Part of a small language model's weights: 8 heads of 64.
Each number is 128 + 24 x the weight over its row's rms, rounded and kept within 0 to 255. Layers, rows and columns count from 0. Numbers have three digits each. The size before them is the row's rms in percent of the matrix's.

# layer 4 attention query, 512x512, rms 0.0802, rows 192-217, columns 384-511
090:193107186111123154139098109149162141150169082114125132135100150108159146157119144151133125127090153155126142141151143148139096124151126133132101123164073116165101090147099139109098106151126134146170119119132103130142085138122144143120118068140114134108146103119076129117117120131105138127128138134090117112132149148157160118126141153119161104105148085133152116092145108160137140154136
089:137134169131126145119131138134137166180173079134102158146125128106194194150104124141129138125110117114106164112137142115158109134096171147134147143152099079145069117147122120115135122153114096153167126142148154121123128138074133136128128131168130143120103122111068139097153122105110149136125135150109135134111142138120180119106104120104149120120143116145113119119134133173148152144094
089:104098104180126105139146146102127131119127136116119114117130119139078162174156089148128106139130110128153093123106120108100135121129115139138148131105115214108118148170137148180129149104113134108110190099148075118109117118140128158094111132131152105106125136111142094172116112149136101133102146119138144193119185148132122159129118102189109164136133153116088127139122167065132103083151
081:149141138125106136114137136118109118185182081122110130133117109106136157140127122138162128095114132099134159115117148144137124132135132147133133129125113113106093119140142165149140102164110101134126140133152138121114144133110117106109095128147148139129104111106083148123136139111144136147092113150149103153142123140159114118102117132140155130106171127134147101151119149190158133122157
079:112113150123088103148146109140181153130109125151141139158164127129112130098105104125131114139135091132100125160105097133098143118108135114111092127104125150151140156116131139099118158098123142141130103068170170120135133123141140109162130125115148145128109110155122106119178094145139124097121105104118136119088080107067138153150121121140111114135115168113114165106098109102095121134109
072:109169152142134142132108129099100117131146116140099135118091110120153152134156138141111157116102141096174146105139168119166132136165111121130162116147147040119073135139150125115145108186086132145158132165119098143114140117131106137108142098155117117164131142134102127129133149137083098131116102192128120145138138140146102122125152145148177145127139137135164084146136158175132136148148
094:154114116128152079111114115090095118101116163091143080126163139129105128177137128122090135120137160155094103127112114113120100117138099143131180145129095117116194076129135090112086106103134152117125098126120149123128139144161160137132148148115084071118162115129159153146112134146112130120123150145124122121101141129100173098135139127126153118122129128137138156153179125126123151113119
072:156164124124138138082123157069134133142134128120119108091087152170142112151134162129114118099107180106165104092118144120149128154140093128158150118131140120080074132117096098129131127178138103131132080157094101130125162118118171096113133114163127103110163105088077160078102134146083149133128129182124144143142107128170155111114084139147189138144153131138119128132157182121117129144111
079:148163118153137123147131158068137154175147113082132141108069143127101122119143137133123131092112131120138152144145107133151100130128100114162116157142097094129065099123140083151154148132105084114166119158138137133120116066104141177139137108135152132113126099104100132095118131133081093124161122146119108133097165125133165136104160127127148141127151135121117149102145184101116124146120
100:116130093163112125164123147159150143151163097163103118136109094108114133090123081128147174117096114119082138112116086160146126158113125104106113120121098119140087161142137106139143138128089119127151133121184150156148106110096114175090131121132188181135090153155123139110136132160138154137148109131107089149107135121149112142082116121125151124138143130104147164096107181116094115152141
083:121153109131121148123123150116120178169171147121149124139085119118162139146149142125138115161096154119141118122137108104151048127128125113138128147120108093169052112107141136147134102126103117102157115156156117138101113096102134156132117109196126141117125059115062185116140149102103086126181155152136130140136143154137087165127141143146162148139081125145120142125184147128168130156134
102:117142124126165192165134113168154125145156111111101130190123111144102107151141135143137151140121120112102143156116179098130142151136139128169083154136131138153120158175158123078111111125123154119108145132145145107114113112156126175140134106127139151172116116145158120091119116162154133151142085041113086111141133122139098086124089178104148165080141175111132147137140132134121107118159
110:146132085145162164121098107120127160125123104169184151146131091144165128104122124132123080119072074095120099091146110132151174145177123141136147118099133110134153155088129109091133114138129140181110133155116130096114120099118117151191105103116140115154106121117131128118113138091114108114093147136115138142174112125134151134123121136090107141131131126100103126105113143137120107129147
101:096142125155130156144128126054145145126152113152152102125114110166132132151138097116130133131128150098139140134120155127116119121136137098131119099146134093138131153134149127101119148142139107119124125110117101115075164139142116169145129120149109103107119133145118149159105119118100109134093092111085113111146126185104131125102111130170129117130152060124108136144128149138131105129116
096:148106131130135111120115120122111137143097143150112121161151144104092116118124152147136143107104150168148160130133124107149137139153129181095123121162168153119122105114133158149112077139109150152104115148151153125112122100058134089132147089119095130094099102112111060114146123112125118118156113127137181125160123111134150152155138101150136142074100116130124144106102116106114131127115
112:126080113114141107160106107110081156116169155125117076125176162128108153098118130112138136102164089097120142106135048160112094119131129094127131175067083146152134157144115102134168140115137126111152117120192069124102128131138104134152147148142146114108103123124179119151163120133103074103099136119129106131125139123101092121106132105111140098124120169121140129108108144167112110148124
100:148164140129125167123137109104125123164171121110095155125106138128147110112127125130109155097101172081108175111105135142149104152148102077123137118145135120142093119105120115157114117132134127149165089159085159091118105103096108132111131129182118104139159123123084150131154156105163167118175100107125091095117118111155114083126139166113133120140162102118183124125159118178141119161159
092:171135129128106146104133112172158161156139090093092157167115145158121105116087120134135118098108136122104153109134124169123126144130158115107048120171125131129129138107143120100094084133135120172190122132123122100126125121092150117086132096116161126149137136127119143112167135106184177138146091073071075125103111071148135076122119146103122104152139118104157110096138113176166147139138
086:135130123117117156115132142153109135122174107146135096122094134119175137152132134131138145141114130104152147117127153126157115139137130139125148126123094110105082119145094122141153151175105120104123124139141137137095112134141132141107095120163152087119136139128110137103147139128136131148142137165154116115122149161155129114126164130130131101104191113113117120097148120174166134126118
079:149114114112117160170149126157129128175115121117134104169141113124139126134129110104149098106128142126123126145149135136081121142153131090119131127156151122096130124076115134112115119102129131100132101084133203158144116115093120114110090146120084117090126129137137124140150147157137111132137138074103119100057113093093109135154160127081143058138142137110127094079138086119139138170124
088:108093112172127102119128113129122133080126147109140164110101117150124159104103115123130124151116121156135106139120132123113091116106108151132133102108132175151118141141109130146103144089125124132073123154108071114154125133162177140078115117117138117157110130143126113142101147123133134128126111138104118129135112193154147105089134109152125127141145123119136147083082174127148122150122
078:148128145123122124155110142190113162156131134167140113157160124090129103125114098149136141126111105094108126132139127136124168107159138119117096106128111060120123124105159131126146146133130102107132132104203133165121135081141092124128101109166099166152115145164123146086177129106187104104127127127167146150123115091122150155152134112139146129125133134101161157115081101144134109144129
068:142138148162126112112144151142129118143134116113103134132099154130144169138104127158146123103093153092143137121138115102149114137116121137181139121101108152117079161132111120152141139140095106157145111147134123131086125127098130164117108115130153155150126161093117128120114135118100123107180121160117094121142114162178132062120137130126129147126176097122111147126126153144135147136151
095:150138166103148144101108126128148122133155150143133088129130167142158116112152198145129136115131139125130166128164142121105126119157082101068163073141148124166165140119109132124118139165129151092146121131117152154106149128103166121124080133152086171139152112155121118165102121123152146153131160108143141147142148172136151133159141162138144109136114151129170129146104092072156093146132
088:144142145133117137133142115128154128147139155132092123196088110116125153131140120180103124117101154119117165125132104139161126158175154114133110148149092107136118127101136148081128100157124122135133163160117130111111119156139092158146143114118118133129141097092112143131149127142151115151135151106172126162083092110106098121155125130124125137088088175103115135148121113140143105132141
102:131109175163112130113084104131130135161140135158153122146049112096145135130171105150133126124108111097123135111149129145108135106153151112064141084161159098143130133169143134055166100151116144114133106116166126109151141128101161111082123129148111153151095124102117165156178127132140122120107146114140117133128102118142111138160115159098149142125064177161198118139102138136126074157138
# layer 4 attention key, 512x512, rms 0.0792, rows 192-216, columns 384-511
090:125150102098129129172176140095167111123081204122130073101176120141103095124119112129113134151182098132145120125132112151109150110102145109107099132084175141111165184119106127121116149069131167109106138126157117132116154120142167131135130125120141117151142112145175120131147108105132108144126153060093160122116074110156123156111133125082109114146070116106144116132130121117119126127104
093:126133117100108132142117107185157119134121139099130126075143115136113128132139146137121106159122135138132137133128110120107128116116160112116124099126134136161149140136104100089099106144086154136105129148090154120119115091109107146147155103125134146151138088139121147173165131131121107131160143092150158138134101100119101155089130116130086076157125111146139113137132118116087133152109
086:158125142098157088141116099130098137126153114109109135119079125133140105108124115141145111124152160149135133119121150138094115148104134121150137166135106097107102098114131139146091120129150141112121137105132092124151128151127107152138116144102166104150169056128118150109118076145121141174124167118135174074139120114136142129139149167117151109148127134128121148129126105140155133149149
062:152105092100122158145137123112160123155116116098132157136151172141127111138134095141139119129131148106088123129107108098165112179165135116129109093130150137146151159104091108157102110105096131125108118175132125100137139081104119151142187122125121170150126136103117165135155180118128141127147172103126101112123097137124130146125111138166115132176049073117129120115148132118118132143147
061:165108147140135056113130132119124107112135119155128111134087091108140117145127132156136154131139170141128154142140168130106141118163138180140135184123125110085122108111169120132119143136143141083105151098135084121134130167116166170108057133144117090088125105141141085147089067154137143151075130167130144112126192105148152103185106129125137164116174174115140116118122132159171143137153
052:124115135105073164121085118160148119137118171097160147130137160164106098115151178139154104123136109119136111123129120100130096112105156063097088090125105132189165161093074121081125095108111108156096123172144149093137105099095102114132160110128151131169150128154148178137176174132148152140134182121167101132110102123136115117121135158108114118150065084115110153128132101117142123156128
101:138164093104154147152136116125153148142139121136122120114134139139149167136130140126118094115156115112087194127097095119117091146141128113111145093140113180138113137099103082148137137101117127182178106137096135107162104125131071096147121139171116205156103143124099150101153144120109111084138120132106120145187093113148135116108127133094158110150110124156115132121156154103078098123131
053:118155108105105186142155153130112144144150151138160147125134118118094083091164167149177102157122107116156096120100136116106116113124157103124129129133148141151168150137116091120136133101098115119127106152098145137132108120096095160160155101133123149120125127112150169110140178140169105110190142120148109132136107124116131148068152148087117114113100057112138124129138096112104132114175
051:147129144113113170102132114132105103109147169133153107097117135093154145087157171154130136134110144131123106101138114096095109144114154147132110112167122089211152152122076121117157101119133126127142086156122134139128135139140106132156130105113155085061122110086095145099135122131150125135150143112175125115103111115145154134097167147108134119107083050125145127153147138178151172167185
099:137086146118113110136124108090066100111112174102130177150133163095073099152143167096118137121135142148138132136126119103120093131117160130145112139126079133106119107100146144115129119141143180129104149098127126103111118148151115127136132103113108106078121087076118142134068129139086172174107127153111058125108166153140122093157142144149111145134119134113096119142142100142191173149126
048:147108150062152154134129120129138123124166136153113085108111135127090124093156136161124115121139140126125100141111142123130121113092151096089148152144184079132158144124138128166104118133116130122150113111109134114144177102105127142174127090104154070138133120127126131100128111142136138139110139092196119129125128090147131145114145173127127107118133109091130166123129071159168146111189
097:182120128133122134153061149123138083138094155158147107130084132172109091126108117116151121106127121154131125107092116144140159121149113128161123096144101148136137098079105159162163133140131148087126103102148150138131184136115153142128178092128093155137118162152107129154079117106120142107130155194105104097112137106158108155140128097140125130131099128100141149116109171170135115128156
107:128113113081106104143121136185109101136141098182131111130142124107152178110110117117107129090151142131133144148071119133116094112134146128118107158136132114116115102093171135121091124155137113114122130132117066143101130141146141128125150137114081174121097129124135112114130118134132151155116164139134120118105147141126132171135124135138119087128133161119144128155108144140127079172119
102:097101142092141134085118124171125118120119082111150132087139154143117145158115125114101137133118142107116129090153101132169188123120107128140170125112144132140138062150137141148119133137124103115131176139091105099122136138161149124174145159115110125111127167135099081121117105119182147127104113100120156156117168079124124109122120121081146119144141125140126086146150120139117127088127
092:179123128077134130114084157167103128125122136125124089113082129123172083095127125125119120148131136121133143134145137153093107128131159114166127150143143110118109152106146139153124106104108154150094110122160112116142112169101133094133124088128163066131165095119090137124130102141116146145095143112128135102140153137109125119104150142101121112114146120095151145100115121175131108143152
109:116120096151161121101102088116103130123095129152120132133112137123103137142136116138122089081128126086182148111112107171118142148111099120131135129126151096115144136112128129139085145146128120153117102104065146134121162141099108091113111146075131098123130150111125165114113125124134192173100095173156137119144178141145139116174134154154134128140108075136116127090141122105125145101134
087:142085131147120117174117105146138121127109106103137122131149160128129168148115111173120124133115109078128100141128159093161130145138158120154108082120101118145117087104139117150127085128058172133089167149113161125100087123126126139124141082107112111163152104116152134168146149104119115134133169135158139119120140136145134128109134121159134091168082154134126095150158073121094141156123
068:122089108123123140164167146121133161125109086090154145166152119125102149161139093133146117118126163102118148137151105079151126125127097096141117099141099127146156109153097109144115124112106116142102133211123176133126126135108126141149167081121094189171086133091162145136130181140138099116144135153148140102148117155146124127118135123153099135127057149131123114144137131078118130132112
069:142121089124146118151167140145130118180117123067133135074161166142110158145115078124129144150068123142135127124138093104103136151104153082127106092130138130171117120107118113138135118143114132120114160121110161120156113071094121143149181105112137156152105103129096139125136137140169128140166146102136133121132094125141129131074118130141139101177042132104138112109132090100061104108130
101:166089124144152126083130127097111112131154122158105144142106167131149128117161154188161115121141095152120088117091109160136128127153128137115135154114116133102084091125147140135145158094127132143143122142167095130181140175148112149113134166139133066121135184118134131101140106119127120151109103160141142106110140136119138081149099170154161127116118126131123161097142149109140137092117
103:182089136088099138172168143125129131138121124097106165130124118117102101111147093107124170152143170131164113108113091125098169177095177082147096198099099107108152122103139162160071163102109141107075159119085136091121139145137158133155132125113165107124168114159134121124120137128118156133111141115138141089113133130151132131154117149125127132122119161109111101135110084089127127108150
100:115119164175098119150114117087104138110098149141117138174119108105096150154119159150157134095106130151137135150167116106170134089112148179130092173125137094100136108149178140104130174165169158117091136125135156117113144150149137115138104125113130085125114075118137068147111121134091132157110119176133097123113160119124087151144119112133142100119145199153151126156169119087151157128118
053:108116137117130139114122128093111126140109156111156109132127146128102121109138136130127091129111151147156114096118115133154093145125094104136112106181104140158139153136093118113116115129108117136125144175133157168116153083084112119199162118134104100119116113131122168117144119089132140139130160115172143146139089138129182170101122141121126127131067064127149154153149067145087147131126
109:125128111175136114150154098173143128154137150127105151153188138129136130127137121133102106129112106135129144125113125137141158086096111124145127129114145095147109110135140122136127149153134156109140105133121150182111158098149095146112082147168136112112128144129118142105127125098105105115116088129138128139113121097115165156139113097075161105124140161143148199132174130132156140083098
108:132101132130105104100082146157175097146110134130135144115158124128118148142146091136133105121109159182095151124133140148134156125128102154135108145132147108130144075155173127156115137116163190092118095125134104124102153126131159136100090084129146082118085127142142128152106086141138113137101123150136140126143177121144140143133132133130143159159144135133153132085118144120155143132125